python train.py --n_layer=23 --n_head=3 --rope_base=100000.0 --parallel_block=false --schedule="wsd" --seq_len=512
Each number is 500 + 25 x the weight over its row's rms, rounded and kept within 0 to 999. Layers, rows and columns count from 0. Numbers have three digits each. The size before them is the row's rms in percent of the matrix's.

# o: layer 7 attention output (transposed), 96x96, rms 0.381, rows 85-95, columns 0-95
# v: layer 7 attention value, 96x96, rms 0.296, rows 86-95, columns 0-95
# gate: layer 7 MLP gate, 128x96, rms 0.343, rows 0-38, columns 0-95
# up: layer 7 MLP up, 128x96, rms 0.35, rows 0-38, columns 0-95
# down: layer 7 MLP down (transposed), 128x96, rms 0.275, rows 0-38, columns 0-95
o85 087:517478515504522505453487497473514503535507508502543500473531488523532516467506537491548547473516507493490540494464480532489480489458535528527484494525486471498552498511469494460501469536510483490475501531526492539483524532453470503506491541481505482454499478518488461501497478525444508509
v86 095:527495483512488496511533486545565482523525487506507486529511434484481455498502523477497488459512486464475536520487557479481525472473508513485523484477497517512491480499470478513481489501487488457506511507511484472514466520522505470490508547521474463542550481497476493459518472522483482449
o86 096:500491527497495513486474514521473523480482494501459484464476503497536513482499448459514538500451463512508458518502472495488516488479503505496487509517518492474495534463567524529469511509494525514502514527494542466456474455507503473446512472527519508471477497498528467559494537488522509523
v87 101:487518493499504465497463507501523486548546475503531475489507500512549543497514511503511479525479498545501542518509521523498489545509511467493539500511556493510499538495484540459463494527545534450536511471512517487459479487514480508506501475499471480540482555480495478538475487516489518511
o87 096:542521508481513557462474492515499527495474515459480492517486462469512482472475458494488461489531523489482486527527537491519497487499488510484495465485484502477540505483491498536521547450456468507469498481499473519509485541410494504486494510483520483472529483502486508464524514488524492523
v88 095:478523495532574484520505526488506476547478487483547502453482549495536534494507481501534528465483517483511535534530552482510518471518509496515494497486459438518484510521517507523462473539475472520481506516497473514467517473514516512497541486481505510468514533480530514512526493491501513503
o88 093:550456472569474515513507472527500509464526520483475495520511480524484463453495485508485489519511481509489517512493470492504458529466479474513533495492527529449492484501433497493500531477498523515511483524535495510495479502531497485507461498486482529515486474467455477479497557541507482483
v89 100:471495496543536505507447499516487465496504495496461541494480555514508493488564513508511479460509511503474527472510505475474499509497523472556469533492478473511509480471501488490491502509533490494530513470522492452434492529488535508522506524561529537465494490500518492493491511466517482479
o89 103:493470491487505492489530527473508528473508521508544448522468494525491476492477485509508547512468462454488539536502523546496497525505498507509574491499489473465514506526465469493532507463483528560482469493485477521499484477502486491467493476482477459496544481495493516447478499503491496523
v90 099:478475450556514504490456484476497481496477498506503511486514477522550479462510468498511516484504503530514462542475555503536473493483554488513488521473486516502479505518473487553479500496499532526519500529498493489516520514532491489499462519467469484495517504476527511552524523489538441537
o90 104:503532516484476506509533532532477483515529497461454487548529494503493479477471530505471500458468473456473536485500444498510515523513464519517543474519486502494517447532484480475507512541486501471497476491539486519446472541510539504507496517518504466470483467519498510491491504510494544514
v91 090:509544492489493479486472477514564487517510479490516466518511472492512496501493507458481468505496521534471524473513489514534496551510507494469440544484492450494518542538558503478541504471492484500474475480515509504501463469513493509548484459541523480505488525516531499480517500455485499499
o91 092:462502525470522505493495529498424502486485527507472493493473487540477456497507506499457487525522524481458491523498547482484499462480511450470509459525514540488529518478514494524465523492496515523537476525464516494492522530486496520446506498457484477469517483500475515472470510532527523482
v92 112:519504479477506478498485529520501546486493496494511473465461566521490499468486484488516492503521457464510538527446481447485504531520495523531505493520499533486502478521476519493523506492457480451484514509493499458486478542450519464543497486542484522540506471509518513518500528499506538478
o92 109:506483548533475494475462477490540512516513502543496508549503491497507517519552469521505499514487478506526500540520491560513472498485469481519479500477499473513486556499495505496536507508498494516519536472507502525494566482493522527513490500457497496456505562498525456476506533518518458479
v93 092:536526490495481510506506498514475511469518514542473500523537487529555507517507522516532468498490505521516491492443474522466483515482507455473516501477433506498545537483503507493481502512484513481480458496545483456508520498528531487546498519492456485479515476470539546498507490479459519470
o93 105:407489521500529495475505509502491504473468504498543492511506503519467490505501506498509548478540504443483489471524477467558507510521518483512502467522522466501490488559503477519512540536475489521490521508475488520504432541526507501501518502515494497493521509529506479470477534495507530527
v94 105:482530499519467517476530509517528517500528495536533524467476482534507526495523509484457526457473484521482522505492518526510499473492473512510519470509494479511493503482456492506500513461480596496512501453505492537496540498468533489491510512521530522498521511473516520443468492465508553494
o94 104:501463477492545470505489515510463456486496491485505491505475477448502505464517485505517489522507495472534436487546531456504508519501503465477511523475516509494492490482487520489508513523468433489478490542482489511519475489518524472503518523509502505482538457482452455509502548530477450508
v95 098:517537488467510503474501503526473480531493525550497487494555499543493491550538453499546507468518565484492485508468518518508514499477508499532522467555515495504505481551507532502463479470482502514516508502515493521504468538483522503496503502496493512515484505476502465482564539460485507488
o95 095:469475531536487509506504516502463513475502530485539534515489503457468517498467519532477497510502483464524489450484448486501448539503513515490465460500472513479513506440441474496500540545492502512465519498501500533507519488500504462500503540513519488498537480502477496539456479499523502523
gate0 110:513529506513516532530502488487461518505516499484452522488458479558520482496507479502461479542482530525527484501480467505518510441500477497492512495513500531478582531511495510535518490483535505549486497500494517518504503456466468523522524536486503541491506508492511470474506476533538492535
up0 114:483468487538488469512503504493515521449514441504535485491508475497496506499467493513499502481522482488492562501512524552520480497503503536500501497498494497516509509490511507465492446481482497460507467507536459504435498501494528492484436523478461492458481563491547494525517481476505523517
down0 115:487506562512486493478487537499462482453524480498507482469482493455458437505465529496501491509507489477517483495474525463479499498522518497508461497523458500502530529458495544483480538494465500482506495495495526530485568510486506523534475521505496483507473521538497510526460479485530492542
gate1 094:454438533478457489508492488483521492548495514515475459487449495493501518495539487538515519570492488503541496528502501437480488499496503515486521480481503484523533525498491494502537483507537498499527475517499469521507502469454477509531495521514489492453505474488505498502496474515507477431
up1 095:550501477469506500490555531479514485495499472502487509524543504515514482488469508492483501451519495484478521525525457553530488505497529492525501500521451525481523467481510501559480477491455564511466491472523480484479548520534504503495483518493499460493485510545522489468502519489523511537
down1 101:564495547481508486462438471482479531508518506455473500521481511469482465485483506494500484531522486554496465477551517518479521486544529507495468516464560472481485510508494517485514496504540512522510516525485500492540511507521477471504526516513512515558512489473521527487489500491467503511
gate2 103:510486530527504474563499526512509517515502503494482507512535496483458491513497524496470490526462493514514506510532506535479490517500492515489518428550459489465457489473537535549494466448483509485549472506509521522503502499516456501507482517509532463506490485503463485510495547497493552485
up2 101:526473480485484505487505493478500440541481464509514514527520554506510485497512460543538504483506529473512494490508478491513496456517516524520496535471506533523480525522470460472506525529533478558482508472482471458504487497533523481505487488555460507485515497499563532489500526509516482521
down2 105:503490501494514484516502518469452460541535478505494473513530465477510502476537510468489510471511513475485468526506493468481523477504490503446497519539525545498492464474517513464520440482515511483532501502477554488529475493524528477510508492514523467540507483518467504543478503532520451462
gate3 110:488502474514517503443456441485496498461494458493520445464513542503515472510477470480496490491526526514471500476475470493503505488524571489477513490548470532531490506502502509488483486517469514495467474459492490503475476474471492495474513493479459533460487548476522511481463502495510496488
up3 103:500533497448482520491480547487481485492529511501497484506504488491485465473528538485475510515504494474477502536473465503537517498486477465518477540467518502486480507480527541497517469457501449502527486540506513476531508454522546477448483563522531520509494489538469518480489488525507514530
down3 103:495478467510521525467450479478520469520510481508521502515483508490503519495514524555498475468494542511498462530471540466501528546505502533467469520453514499501491488472528515512513495478553483484514477505500498517516485448450488506480481511501496506575527497527500520521511461454478474504
gate4 086:519471495529517513510450557478489497487513532506530538512486508498491529497547508537510529516488544525468491499498484538455514504520521490492540503540517499492506506479515582489489496542530470510507458464523518492491475472517530496510490484517507485525477539492487500483557531519455498504
up4 095:484479547512508529510446555432489534475532525485534524515516515519517504495521515485518497501475546499528465515454473484511505492527501526513527488482497501522461494502520519495517497540523535517521475458552490531498451514463503514502509487533532498531492541490483483523527518493499472523
down4 097:501504550505468547486544482504519536520514557507516534532471554476496499514511505523528504496533570509528511498516508496476535512499513517523507542505514463503496533567538520526512487485516505515529485478481499492507467530529490474449506518485508502545495519529502483486485522493495494462
gate5 086:470539504490532468459493485481491515517495491507510480481460529513436493494524522507438544475468544512478501532493514510517518498472513491513468517492538492518479513517472533481464501515512514473527539461488527522495553519528479490531518477509504480522501491514514527478473512456459541526
up5 089:469470465515509521499490531483496491437497477468496514536512514507572548489515494515503497539530481475517453472503489494484467507503496488513537520499514520491501542461516453486536488460491475505446487528498506485503494502487522529496521479490518512496533506502519455497511442484525450472
down5 101:534484492512521557504479508503478468511516513461436481499471535463498476475524445488490502474507523474503486513524505496520480487493517540479517517480512488529523501495500512505483456466523484470509504547526486517476504465474491469508529468518486515477495464476457482550511480565524503460
gate6 112:517478515434512519475452505461514479480472486537494493536475506495482521488504532502498522471491528467493484468493478509565476487540517523474506486459510488473555500501469512503508507515529513491483514482469524522533483504511519517482532498496508509467459486530511497513484509575450522529
up6 112:503475543508511493548452497507526482441464477531487493460521549508484493494503539499503478466486526535491474505480517490541519480531509500517479440554537510490505463499502486507518488511484474512503471500454473497504481518503503486472537525461460512502500476491495514561497479525522528487
down6 106:520558506514501490474507487452462472482504512506529512509518511489481471477463502545499523496517492526481514522457448471547554536520437528427520512515493535507495490527520479524526496501503525551545494514511480521461480478515497525497514488524508504516521523503491480488507505521497496490
gate7 100:567483517535494490444494497519479519500489513476445505420473523523484447488505513495483523531530546517513494494498500458501484448514505506496510504497463503486493465506490521505536497483491484520478510498470466490513479484507490522523475482513520502504508485474517488472509504566540483550
up7 102:510524507485540484476537498521510502483472441480506503503502489503503500487502486484503463523455503487498460487494493464487498498506470512438499463494487533500485504486492547483522468506485477504504542507558511532525480443572525489537484519518496485492535447480498509509525478516512556514
down7 098:479514502534486511531459493510454463529496510511516520499518519540492505465445479533496521456508483510512472483504509525505505469526484449505519504544465471486491513496516517534497512499520507495472483512499466484494519483490484490506499459572483471476527499460544486536502479431525482529
gate8 100:535469532475490516488479512485475518528505535490494509494521515478493494455491488474454476432475499520528500500445480515534511472534503477467541486502525457523527491530465530478492486510519502504509531486526465497526521497472470452539483500498518510525537487542470545500515486475492530527
up8 104:520490510519514527441507506519502485476520517520461531462523504518496495508530541470491537492504501496550481495509478535501497564515509492517537474477512526499501489483496501531516493513566502509519539507526467456545512531513519501503514442485544523514473505517525470490485442517515520515
down8 108:490521500497479516510483465495541507522502493519469505532520482514504521494443509496500515495515540512484503528507515484508491478496474444483506482520521472508493495428465508482507477473474528465529526510489424519476478474522506506541501539504501460467496493483515462508486461483500435542
gate9 106:491498456510512454480458501522474519502481507540530494501527498453498533515508484523488508488473478464503540492492551527489461469519481498494515552476496510511544515497472501489517481495504464524481513484536552476493468472470462486471475463514492507464478510530504538465484533469549503491
up9 111:537522471509493477512482490488448489482478504477494535462516524520513447511495500463535520470507552514501477504469524499519519531469546522498463496506486500502506490509487486461496511523542518489524488455467484553490517516492559512505533508551502494496545529521516468515463471479500463500
down9 106:490480501520480457489457508484492521531487538544496492503494515528490514510563523524469503508465483482466478474495507499486468449500496490519536510486504446504497545493498496506463512481519529542470531499542496530486520519469513454519491459437474515502487501490544544534505491485502487480
gate10 101:508514490522486517478495466495488520498511469478499537475486503480474530521492498499555526489498513509441477458506520511520456445489500488523483480534500516547472475478513476505499483506553524478493487440553479519511493530479524463482473473477477530488481481481489455535551523507503500505
up10 090:514477517480532476501505532510559456496463512505467477514498509541496498488511487539454507480488530497518488540471458482502552541499508539486477494467520485457501496525479517509504518499470478545493514535447538481494551485502474536509544508492523471501541522507487495492474490493464499516
down10 095:570474466534455496473440459492498449537498447492524519512492518476496466479491541503476461512491553479523491498504499500501516502517504492466495525490517485491515463472503490484502507526525468494526519512491527511527519488490477528565525518496504480519522470492459508488529489473476470496
gate11 111:533506572499486527460512515499503532534471481508467478520475467523511471492464532442493501534502522499445531510472487516485482521506468526477516502511484489521533497462541478509508539488475513486496465487467507489524496522521523498482560456495529490477455491480489497510505483500544514514
up11 116:536495530511492512500490517500499537523495528479507487510494540542494483499519509452524509504508497501493508523497435496518488493494471474472527478460505467513544467467500503486511572481484531453525539504413533501481501501463476512496513498501507549469467520491492511482532515519516504485
down11 111:495505536526513480506519548456497503528525498479501479531541490527513499480433490492531494516521545488478485547494488512502502497462466471512480502479470514491500484464530511510524490468498520506495532536514480565513475531555522494450522453490548513503486519469514516509485480471504477496
gate12 098:517516519487515528506492530491484532501492472477498484506482529501435478483516476489517430520546491479528477472526496504492479509514541463446492492477479501498481514535495572496535543474516486526524511544509496526505490502520478449542520507515498469514518487475495497511474532507458487514
up12 101:486540453503507509457487536523489511479511481519523502489475524490525530493488447531472490504516464519484506499483507463506502542498502538522458510496525576520471502475487477507485507467505514486508478508485539543473491502524519517477514491502501471523512525467545523531553530554498463488
down12 099:508562494451495520471487463530501487523459500489500487508515490551514523521542510485491503478466491519513486521536462505514485531474486496485468519444490501475495500458509523509511480527495445513474474483502479486468504513512471474503483463443494499468548501437504475541524505493488502517
gate13 105:507496486539520496511510452522480509467511513465530499472505504450472552465482545536482480493511515479481495466473504528494483485503485524497503547488476555531508518487486551510488466440487475499462513524534502520511494509504488491493494485468503544484480512541465541507506489443496506472
up13 102:501515466427469462488482575512516525500517505499492483540498502489499492530506522491481516507503490523513537431496483488486558476522514477523483482468506489468504481458510540530505497529517501511533517523502521522502473516484500537509537531480456458483504490473494511507487535539475485506
down13 095:511495445513512531485452471534511504530471459486511464484489471496522547513474486509498483472499541473496511460466555574512487451506477498540521532476483488490462494499473492494484510474503497506484502473516531487467498515509514492471499496499505525517495502506520521432495469454487506487
gate14 103:469494507507503486524493499509459451446504489492490508497491518518474539524487480541486478489484550496560473550509521545484543490484544485438489472495517494493479486489504485472521537508447494535505523505468461475524478521493516458494513496525506467521508458485485474512515499510507536514
up14 093:513536496508468460519451534430473496510517498524526484486510495534501493452483503494455505460479521474510444462484528528533506504501520507428508512519556499525510512514496517501504511466490525482496515491482486491496504543502547507512527543495531460516454479491510474512504495495503503504
down14 098:509504491533471521491546523481502544511478538503506543482503479541473523535531491509514460521508488502527470475558476506487512540475508476490468525485508514541485477513479483478524515478524557473515477504506476480505520452460528479466486516493478454497522513528506514513550545479498510515
gate15 098:576526514523524489482500470481495469524551487459528512482520534475475462500509469501477526501484474543528500470537493498463538531506499534489496479512470469508512446507502484486487500484526529497447518492450512530530471509500510514482471505505519478487500465489509491516474549530475495509
up15 096:467546533482523512484478497524518474508547536488517488461508483487520484436502486528505472542516487532497501481497494481467496537472520479516479493506465482480475521435489516525472544453499504483503516480484475492548499483529450480505503468494513523499483483498481491512484464566498482506
down15 096:503503478502513517463512499515473502560517546482499470581479501513497501543509493536445531503508497491464512526528533526496513495458494483505501499493460493520505500532528502496462486518493497509528468457493489500467447481505511497484499481509527474503526504556469512507516533554462490527
gate16 097:505513467497477504504488543512512505509523490458453511500464497475512544493519482498470499517486524468507509480553480500453520507492554475498496510515486522503512527498531509531522479478531526529492496480493462494523524494504458464531496508480475509478493441479531567508553532510444507494
up16 093:558477505504513462496549512493491462522511482547519501479521485490488445506476481537494528545488479533476483465471505493525495459501462496499535488439488472459509493546535497490496508551493494477498502470507505526497481512491486521469520506523495532463507495496456492511496448528533508504
down16 094:552496457489461489497483525533499477521530541497480482491474483522518483489498473488510488539523519494484500524526480502492504471499520450491492480497487508474490543449530549499473500521518506507520500500496464530490526484485456458524491468484482409491482481474518509521494506502450538481
gate17 093:502505497479508544454514484515464520512522448459509498492494503454503509460474516520441481543532488503506482496487499481490494553488485493509550483538510476512507505487479463505487494526486529481496503479515500517513506448512489495517527481532544522484464559518559509529451490528502509496
up17 099:522458523494535498495478490491453524497500504522462493479470477488497502518446502506471457482518557519513500492485464549513541508485491498526487507522535549502475457500459481484548465465488507518471534499542459497487500511491497535500502496517486515490476476540487478517536523522551488483
down17 096:503465540477461509491508482481516460503510526512516471489529513482519492483513522508495509454522482472503505469438478497478482470525480494545484500512466431548496494474546502520474494511534565478481500495518525476479497505490528511520521533496510509509460506512490457536522479521521541528
gate18 086:505522514502537464513496499545517488540507500495549489482473540532520500464505469516507540462467493491520486525524537462482497469513498506468490484547525497529514487504499514539531503491469506468469476511492526486469523495555491473525495532447502521513470534467539492493540475481463478482
up18 092:552463525449518487475477455502523532523505535525521495456513488513482481494494443490456496508520507467483486480499501500486503535462495510541534493452502452496467534491488493471506538491482514556487478518494470499526451502494494463491487504472498491487520501464463484513458490508501532519
down18 086:489534505494437472561492524515469468537492461498509521490478527513523525464485498500492472471480521485522520503492485475522487467517537502513469491516530499536512482562528525501525490514488476475510523478516505441497508527477509507538436555495519492501480497488524499527504487451509485503
gate19 101:525458566481525497538481485493486497480511551509519470513529526443510539498485519511502503510480478494513500475500480472518493464504480514496510516518531512514537541496473476500489498538502542497445504499549498467524479515500503503516535536548519524528549495463523486527503504485506548528
up19 105:558556507491508526481479516483517510480533499492520507455516500526490500517460511527478481491513497486493519503442519516471496523505460489503507442536528496527467530496520533503504531501487496539494510493515453554488450449484498485493474516500511491458522498490488479433525496504489472525
down19 101:476513557475533488451499496506489499491508500497530467473519499483506506527530493505533519512464495518513475522493527528528492456501538531503541517497541497467512525550536484502487540495527534487467516471540519524533470484543518493478545469536480497521495503525513447507492492529510538522
gate20 106:491504462515483499482499473519516504531530528537504493475514501459473504525523489485486517535492501505517515485543524510513500521511524526480443480494454483516464507513491483518482477512546546522524504464543503499552526508458456525520522467482483480499498505496539490506547470504494421503
up20 106:516514506527496507511508497498434482530487511462481564538477522497516489498459472505471516538503507484511569484570452516516498535465480490533520487511501511497514500529507483546497501495496477538516474509505481552497519465470510507518452510492530450478489510497500514514492514516503480514
down20 104:500508469495543505475463526507490535534522494474510537505511521452548479506464549527501449497518523492470486517530510526503490534516489543505527492464526473547458464501519495495455437529515452498480482476513466529498476506488456522498505520499516486494521489509495491504521494514476474514
gate21 105:509529497530515533539515511492494439473490524506481475491516525445477529519494486511496500551454501516542551487509542482484505504496520483482500506509477527471527487496467547525515500500479502476528548547509519482507457497511493436509489470464520481548482491502521493525514483505486503464
up21 096:532490532502496455471489501537506493515484436546506487537450498492492491532515467490506498504532537537528472480462486496528501550484487519510454503542512494491523488509493482454473492532438476458501509478476429501518497496461533512494516496503515497477509484517506507520505487467495505512
down21 098:449532477490504519514477493513487494467538518516481515516508514506442484486469519472544503525489508487483479543506519469485543486483509494485442515509488507547492475507499496485521531497504507478536476546493492496482497505497493463527496474424497537471449464534511526508459492487526540497
gate22 091:522499481456482478504533559497449526499506525521482495471521515484492511460495504517493549510551498481478538471505501513478519504484513543493550476510514485537509575505502515487457478508515470481518533506485488516505517502474470499463520519519500497468498435516478465472461514490512498488
up22 090:442517511520505504479474488509503472523501480517480495473498482509508492504497537524533489499501493530519478521480491494489514512539530489534495498499472497474517417498508530492509476547523499520443478455504558464516503485482542498529489457535520513513496513457518547527530469519507541508
down22 098:482524506408474492471489508525498438527570479508489481476510516492505485487487488514504501497484488424517505497522504507453486484484511516539517495476508525472534481525456462500506480522495509519518509504489489483526553536506462444510477499506520487485507504508514529489506483481485525491
gate23 108:476510481538500503471509464501467514524490475480488515492490497549503526521505528464485478511542542496493501564460506526530477491500494543478501496549484542493486521460503539520505510520450521476521557497498496530476528525517464526485488508471536508507529536543520523539516515516496492490
up23 102:497478475507491492493515469508496466520490500527525572485528526482492526459525512479502528531452474560515510482498554491476500495552479533528462519523562478511474499466512484507488459518477511491504514522499500501490527526487501479527497508475488501505453545499457530488505498491542518481
down23 103:524460505491526474513494542496504441507498520530490467476501504488466478502490493556504513546459448500513511469493521516517530523504529504532498482481514489506474540518487502519451528469469469491539476522529458527533504453499557490503491483498452493503494498497493497481502491517517515559
gate24 096:489470518453494502509508483480432501476490477459523481499490533513499521476520442467542520475498557449488492520474469513481514523501510505492533513516486516511549502466466499511494450508491514519524488516490475477510519476529490493476466491491480508535488493500529523543452471486452526499
up24 086:483499481438512527509482475514494478512494520456497497515490489518523541492532492432507526491474562465485530510471524520467508542486486491507503485521492510502532470491506497463490481500461513482496491453509439512491490549539518504501488468490525497534460492518478474526520468519513466466
down24 106:483533505487505468486524461497499546474505564531492486526492490476479470488487475503547504498462445510489514494508516523467497514526537442505532460487495511485519489503488477512505543470475545499484533464516479516529483469496529526513470519442510529526500519488502529484456515521519483505
gate25 103:472504515523512524494472484466512522513473472500477484474479470477513523494483444516514479513495487507503471513491446498550470487487532511522446508504499505500498520467522519513492478511502471504489479437553490528546465472468506514515499525508483478491526583514500459493485517497476463532
up25 104:500473591528511494509521502481521486504506535490493464490501501527476483514475487500531485483463480496533471465544494518511493516501488512470476495512479463501486480538481451498553517498528490458535489524494490491512492473512466499532472517501508488485518495457489514449546482520453513450
down25 095:527522517499461465496519518471496544492518554540474521493509555490492512553516479482466505488508469523498523456485484520466521512487496464510447501530456512562536503495514507453495452512499471458500465494525490501505508494514496482485508494484478497495514500479531467521544479492527473518
gate26 092:517465507486507502483510484520456503494529525535480540505500516469467501492516486524500512512504527502528517495485445523482481533473442471480511555495526543489486512450484491438448479458499517513494487495493523529476465523454489473486540518521504501462519519526487469523466501492473494493
up26 103:488526473505518528483485480505496544490502501512509504483530509478485530517503511494493506502512521463544512499466539482519500543469476566472495523515541551527439482507489528472472503489454491502491468529515510473514495531509495544493552483490497485523490552475466512551491483489527471477
down26 102:516465453521553511516499505512540492519483543460524460535498505497502523523483520459503500448518508541489476531505522504466531531481495533516504515464522517481516542522519493477544519482480518535506473498521510534485479464481504496455451515534528493487485456485508448478492509502510504494
gate27 100:514462474505490484496540528482482516509510540532527491531502527490516547499488470510500516527511498562470518503547510506493508493474506498487521510482556520545540507467497441506491481465530491536494504515480496469523529498497483509521495457524444443536474502479509521457504511476477506508
up27 104:487505520539514519499500462516518489504496474479514580461491506491465500537517537500534483524504484482553470524487517511492510534489513490503462514514492494519447520497528473515475493510507468524463492485509484460528479527479479495459486497491492558482571472475479478495530526514478487526
down27 098:508518511456471514485476482474458486487506462500507494525494484442500442464507537529518525490484518473529501511465493498486492476504522505539492503473437504523522497490508491532498500547513519448465505526513466547539495520466490495508475481543485535488516500513490492541521521473516530539
gate28 110:519485496536483489531474543492483486487482457473510513466503519484486506568517516527499478518458537479438470499512489494508468479537532460499494472491544480494519477493484506499547512532509492508464491516507517510519464486467508474440501528492479528527457496473481461524493481505525500465
up28 091:485504514483508510464503501485522456493508483462449441502469467478495473439507481493486540518526484515512526482527515485468502500494535511525479480474472515544503468495553484491476539489470495481465449496507502457509541529499554523481485508482527480481473484500469502482523474528509517494
down28 100:492498498466507517522469510506497480514501513497557517470513506480501525523516490479470495477471526506446474519499516506523531502529488518487493507441525544521499490495535516490523506490492506500557462541502503489510516509533507452522499482532523509516512471453495432497458527538478473562
gate29 106:530509481516501527513529501522504490509543581516447487499475482465491485469499499479502475509492486502507490547477502489518484506531505485542545530519468512467483500508479495500547476518489524518545520491502536466546551526516504505468480494572470473474505494521494498516509519498484534487
up29 100:481486474514517448486469518510498490459491474489486479515517525507516496518501541525533541520529509513485479501467532502495435539533491498473479485493516470531498476475478533541491527477469465512472481458509526501466534474506506483526428495499536507523518491493502473473525475526492468532
down29 098:498477498512506502536521509529511493508510464531440482529546531536478506470507519507484500513465532429522502481535517503459528526496490462522487489518521507483485529505518465492456480508458486499505463507526494503500520516505458480568521474542474445510484485516477509491497490500534504515
gate30 097:491488514474508509462483511488509498526518504477517498496461504502509486510520478520497517466577502470488491501462491457494479513523463542468454506536477487518451551489476507483517454510510488515427470475488508496477502490482515453508455491486528449516499491496499501518473527481463506469
up30 092:490585508472520462474517473474483486487477518494503456512490456542490489487493502516496487523445497503493501462450512477535526508486515523470517493505514509502479501487489476528473513481456487499479520495507487521503489508518469533472493554483457524500540530514545507469506467530493529545
down30 090:506470503510507536496466482500497471472542515557503467488504493442510519486499522481486497550515468524478522490530505523511497457531506483499493518460563488522471496511530519528466513512479492501525493508522483531510498490507498488486547479546484498535469498493458527538502480512530507576
gate31 091:484476533484471447506493485503507499521482498474511501519490461476489443489479450528501454505501509473523520511581508518506500506519493441495529478512457499504501486495463511455494482509530468504543465468506488502465464488510465528521537494521478477517512517522506473493502541465473509494
up31 093:528485504465488525483461455490504508498480512455457477497496519498519487532500513525493510517492489513442518506535484495512461484496503440504526486494491482522498523495495515450523501537513507494515561464526475526493501443531489540508509476500509510509539491548494488493537462544461479537
down31 089:441507523484520472512504536483500514484465533494508552457510539485523529529456463539485529530478473524498481517496489498501507521482513496493483490472556504527520516497462519500503513517501470501507472480521484498564486514517502473536505552524482529527540471496517557523490521482514495478
gate32 113:479488505517498498496477498505498504421539490510479500499492474433458470519467513502460479478541514487480515508493516491510467515487551496537537495493514489456493511486508524521522502476477459513521417483543482499482470502507509514499458513469508505492520511460502470494456481510502526512
up32 117:535521510492475465506434517478517522511484495466520473466527486512520481513474492485494539507514472507522454476474470496505520545529487519463485457480505484474500522462511516459522504514490492461467530491429482490532504502504498449457483513469497488466478494532477499495536507528504516525
down32 104:573477530530494482512482485474483483493480419505484470522522546502518509482485504515453466514496507504526535505467519503469525506526508541501508510529495521506485499529515540480487495522502500514534474510501531497569492520460497468510505471489458490488533524482506466505491541530501468510
gate33 101:491537556513514535471483540498478528539510453501534536469510471473440483489489500541496571512534487511508514486526486517486488499518443487452487526503514496508508491529488512507535506486499502507480472477509489490513553490482486499516485483478502484521543520521503493503557452490497485514
up33 091:477475502519524565525469511496497508503479465501536540512481463476503482491454513523507557495469540510481464463531454476508489504515468538486502529547510483533482466511488506449521512493514498508462472481489525509492517539521500527520476481480490493519534509495493449496502497462488474532
down33 097:428532496513493507533512528543480501454511506480494513530502511490487496540535480511486539480509474531513515529485508531532550500539488496512521483509480460452509525530521498488526446504491488563490513503518506493485509481508557482470536503513476514539499509504542482473499484511502547499
gate34 094:499505512479505480443488516505533515561487489530520503461456512465523511472480491466512496454472516443519481506506521527522506497475487526486465479478485462475523527477506520500488494477514529500487497420502503505509484488466521523479496515505463481505460505467558482481526533480510480525
up34 097:542504536538525489521512526525486497481473481489445484489498519514528493476449511504510518476507542529473520485485542511532463498481450486511491500486491476517481476474484444543508515512482493499477490484483490475466519532497523523461560483506492486530525473512512541510505485547526462534
down34 095:558505560497487507489521515522468473527474490493481483438505495467490496502513471497467511480501493507510526479549522505508480493497485427468518487513487480474502524458533498505475491531489528512494432520479476482524499496522441463510523485482495466488544532516483525511508497471512488515
gate35 096:529480444476502496468463525480489468486462464469508539507506514479511461499526526486464514498534502490512551528517470505535492480516499485492527481538498537467478484472529520512482528522495512568562501522513486503510450508499504485486541555470481498486480501520485505503530497516469496490
up35 099:531488462464485537498490502473572469531449490510502500498551490463503459531518506480491522495495508450528484523519493457521514478480488480515494470495514477502490459487502518512484490506463506526489523540511490449500471468537459487505492530492513497523504500534504541488510485518473552539
down35 103:467516524484485491481525485493491560528459520520503518498517517505509545518484480502533416499498518508558509522526502470507486561500518469496503544492499515477499488507501471467511501504485519489513510463529502496516454445529515512451488535465486546502503499503538498490494492529508525522
gate36 089:482521523559491472521471479459530499509519515479462495514518518556483481485532508497530555466503502468466521499466480551495468462518524481516519500510519500501511437513476497468483504501489516555526500479494501516496485525513453494500470533470477519455523494521516500503484476494459529491
up36 094:571478526474497510488515498508473532489479450503530506482500488534506514471520498471497469501498455484471509467529504474519544474502457511470480536518511485510523546518511546478530459516502487486481494517479476514496473460496561505477534513505527515522477524511479483529517529472480488451
down36 104:529469521526538490487507499564515483506497500483463500527448466467512497476492478492477455539485462501508459506495536502483466533530523495495501481549500515511520526500543501527501462478485477518548533489525498544507542479492468542491523504532519452502528487475478490509483500510533518506
gate37 095:512538471474488537503487490480481497539446494516501481453559464519504473489489497495491542519520515490502454557488466541466489489461514459492480536525473502496465500513502507452532450492498479518511511498491546493496498496516469536503498471541521539492488517505487505523521518506505491542
up37 082:528472482512507533549486524509503466512504477505483465516506507484498488491505537550486479488509494500514479469533516488493496510539531527558500548502528478511530507500457461500499464472513509465487518521489486498467552444545494460510496503468464464450459499535504479467480502488505501492
down37 088:505498495490504465503473504497516518465464498516511505483472539561468493536494521500515510532475502506487484532499481514493545542504500489533496489512477516492522512480490509504507460506532491484527497500537476498508535471510451492560503555498431495520467526527454478463508539480542522471
gate38 105:522457535439504477502501482519552449486488494529518488517474496484486505518521515530515498474509526481458525515550488476497490450508543512502501471473454494538463530533510471525487494534524484496466505477537497509495493459490468507484480466463548511495493506525515527468536484511490495491
up38 097:475486545461507469527502513472452515461487504483508512528478506488505523488528497463526523524527497502489526542475530489504517470555531489488484499479462467433485528486490490493498514530495501530524508530524502459431477507493479539543470483495491467535504510496507532509492519482460502517
down38 092:529512489461478538468484446570533488494505509528512471491507499534451506490517521457489501533490555533464504504586485519478523493477517476477465468526502503516505534525486504509505479526506495479484490509483494517516533479501478496494500490469492510479507537528509482488526505529549518502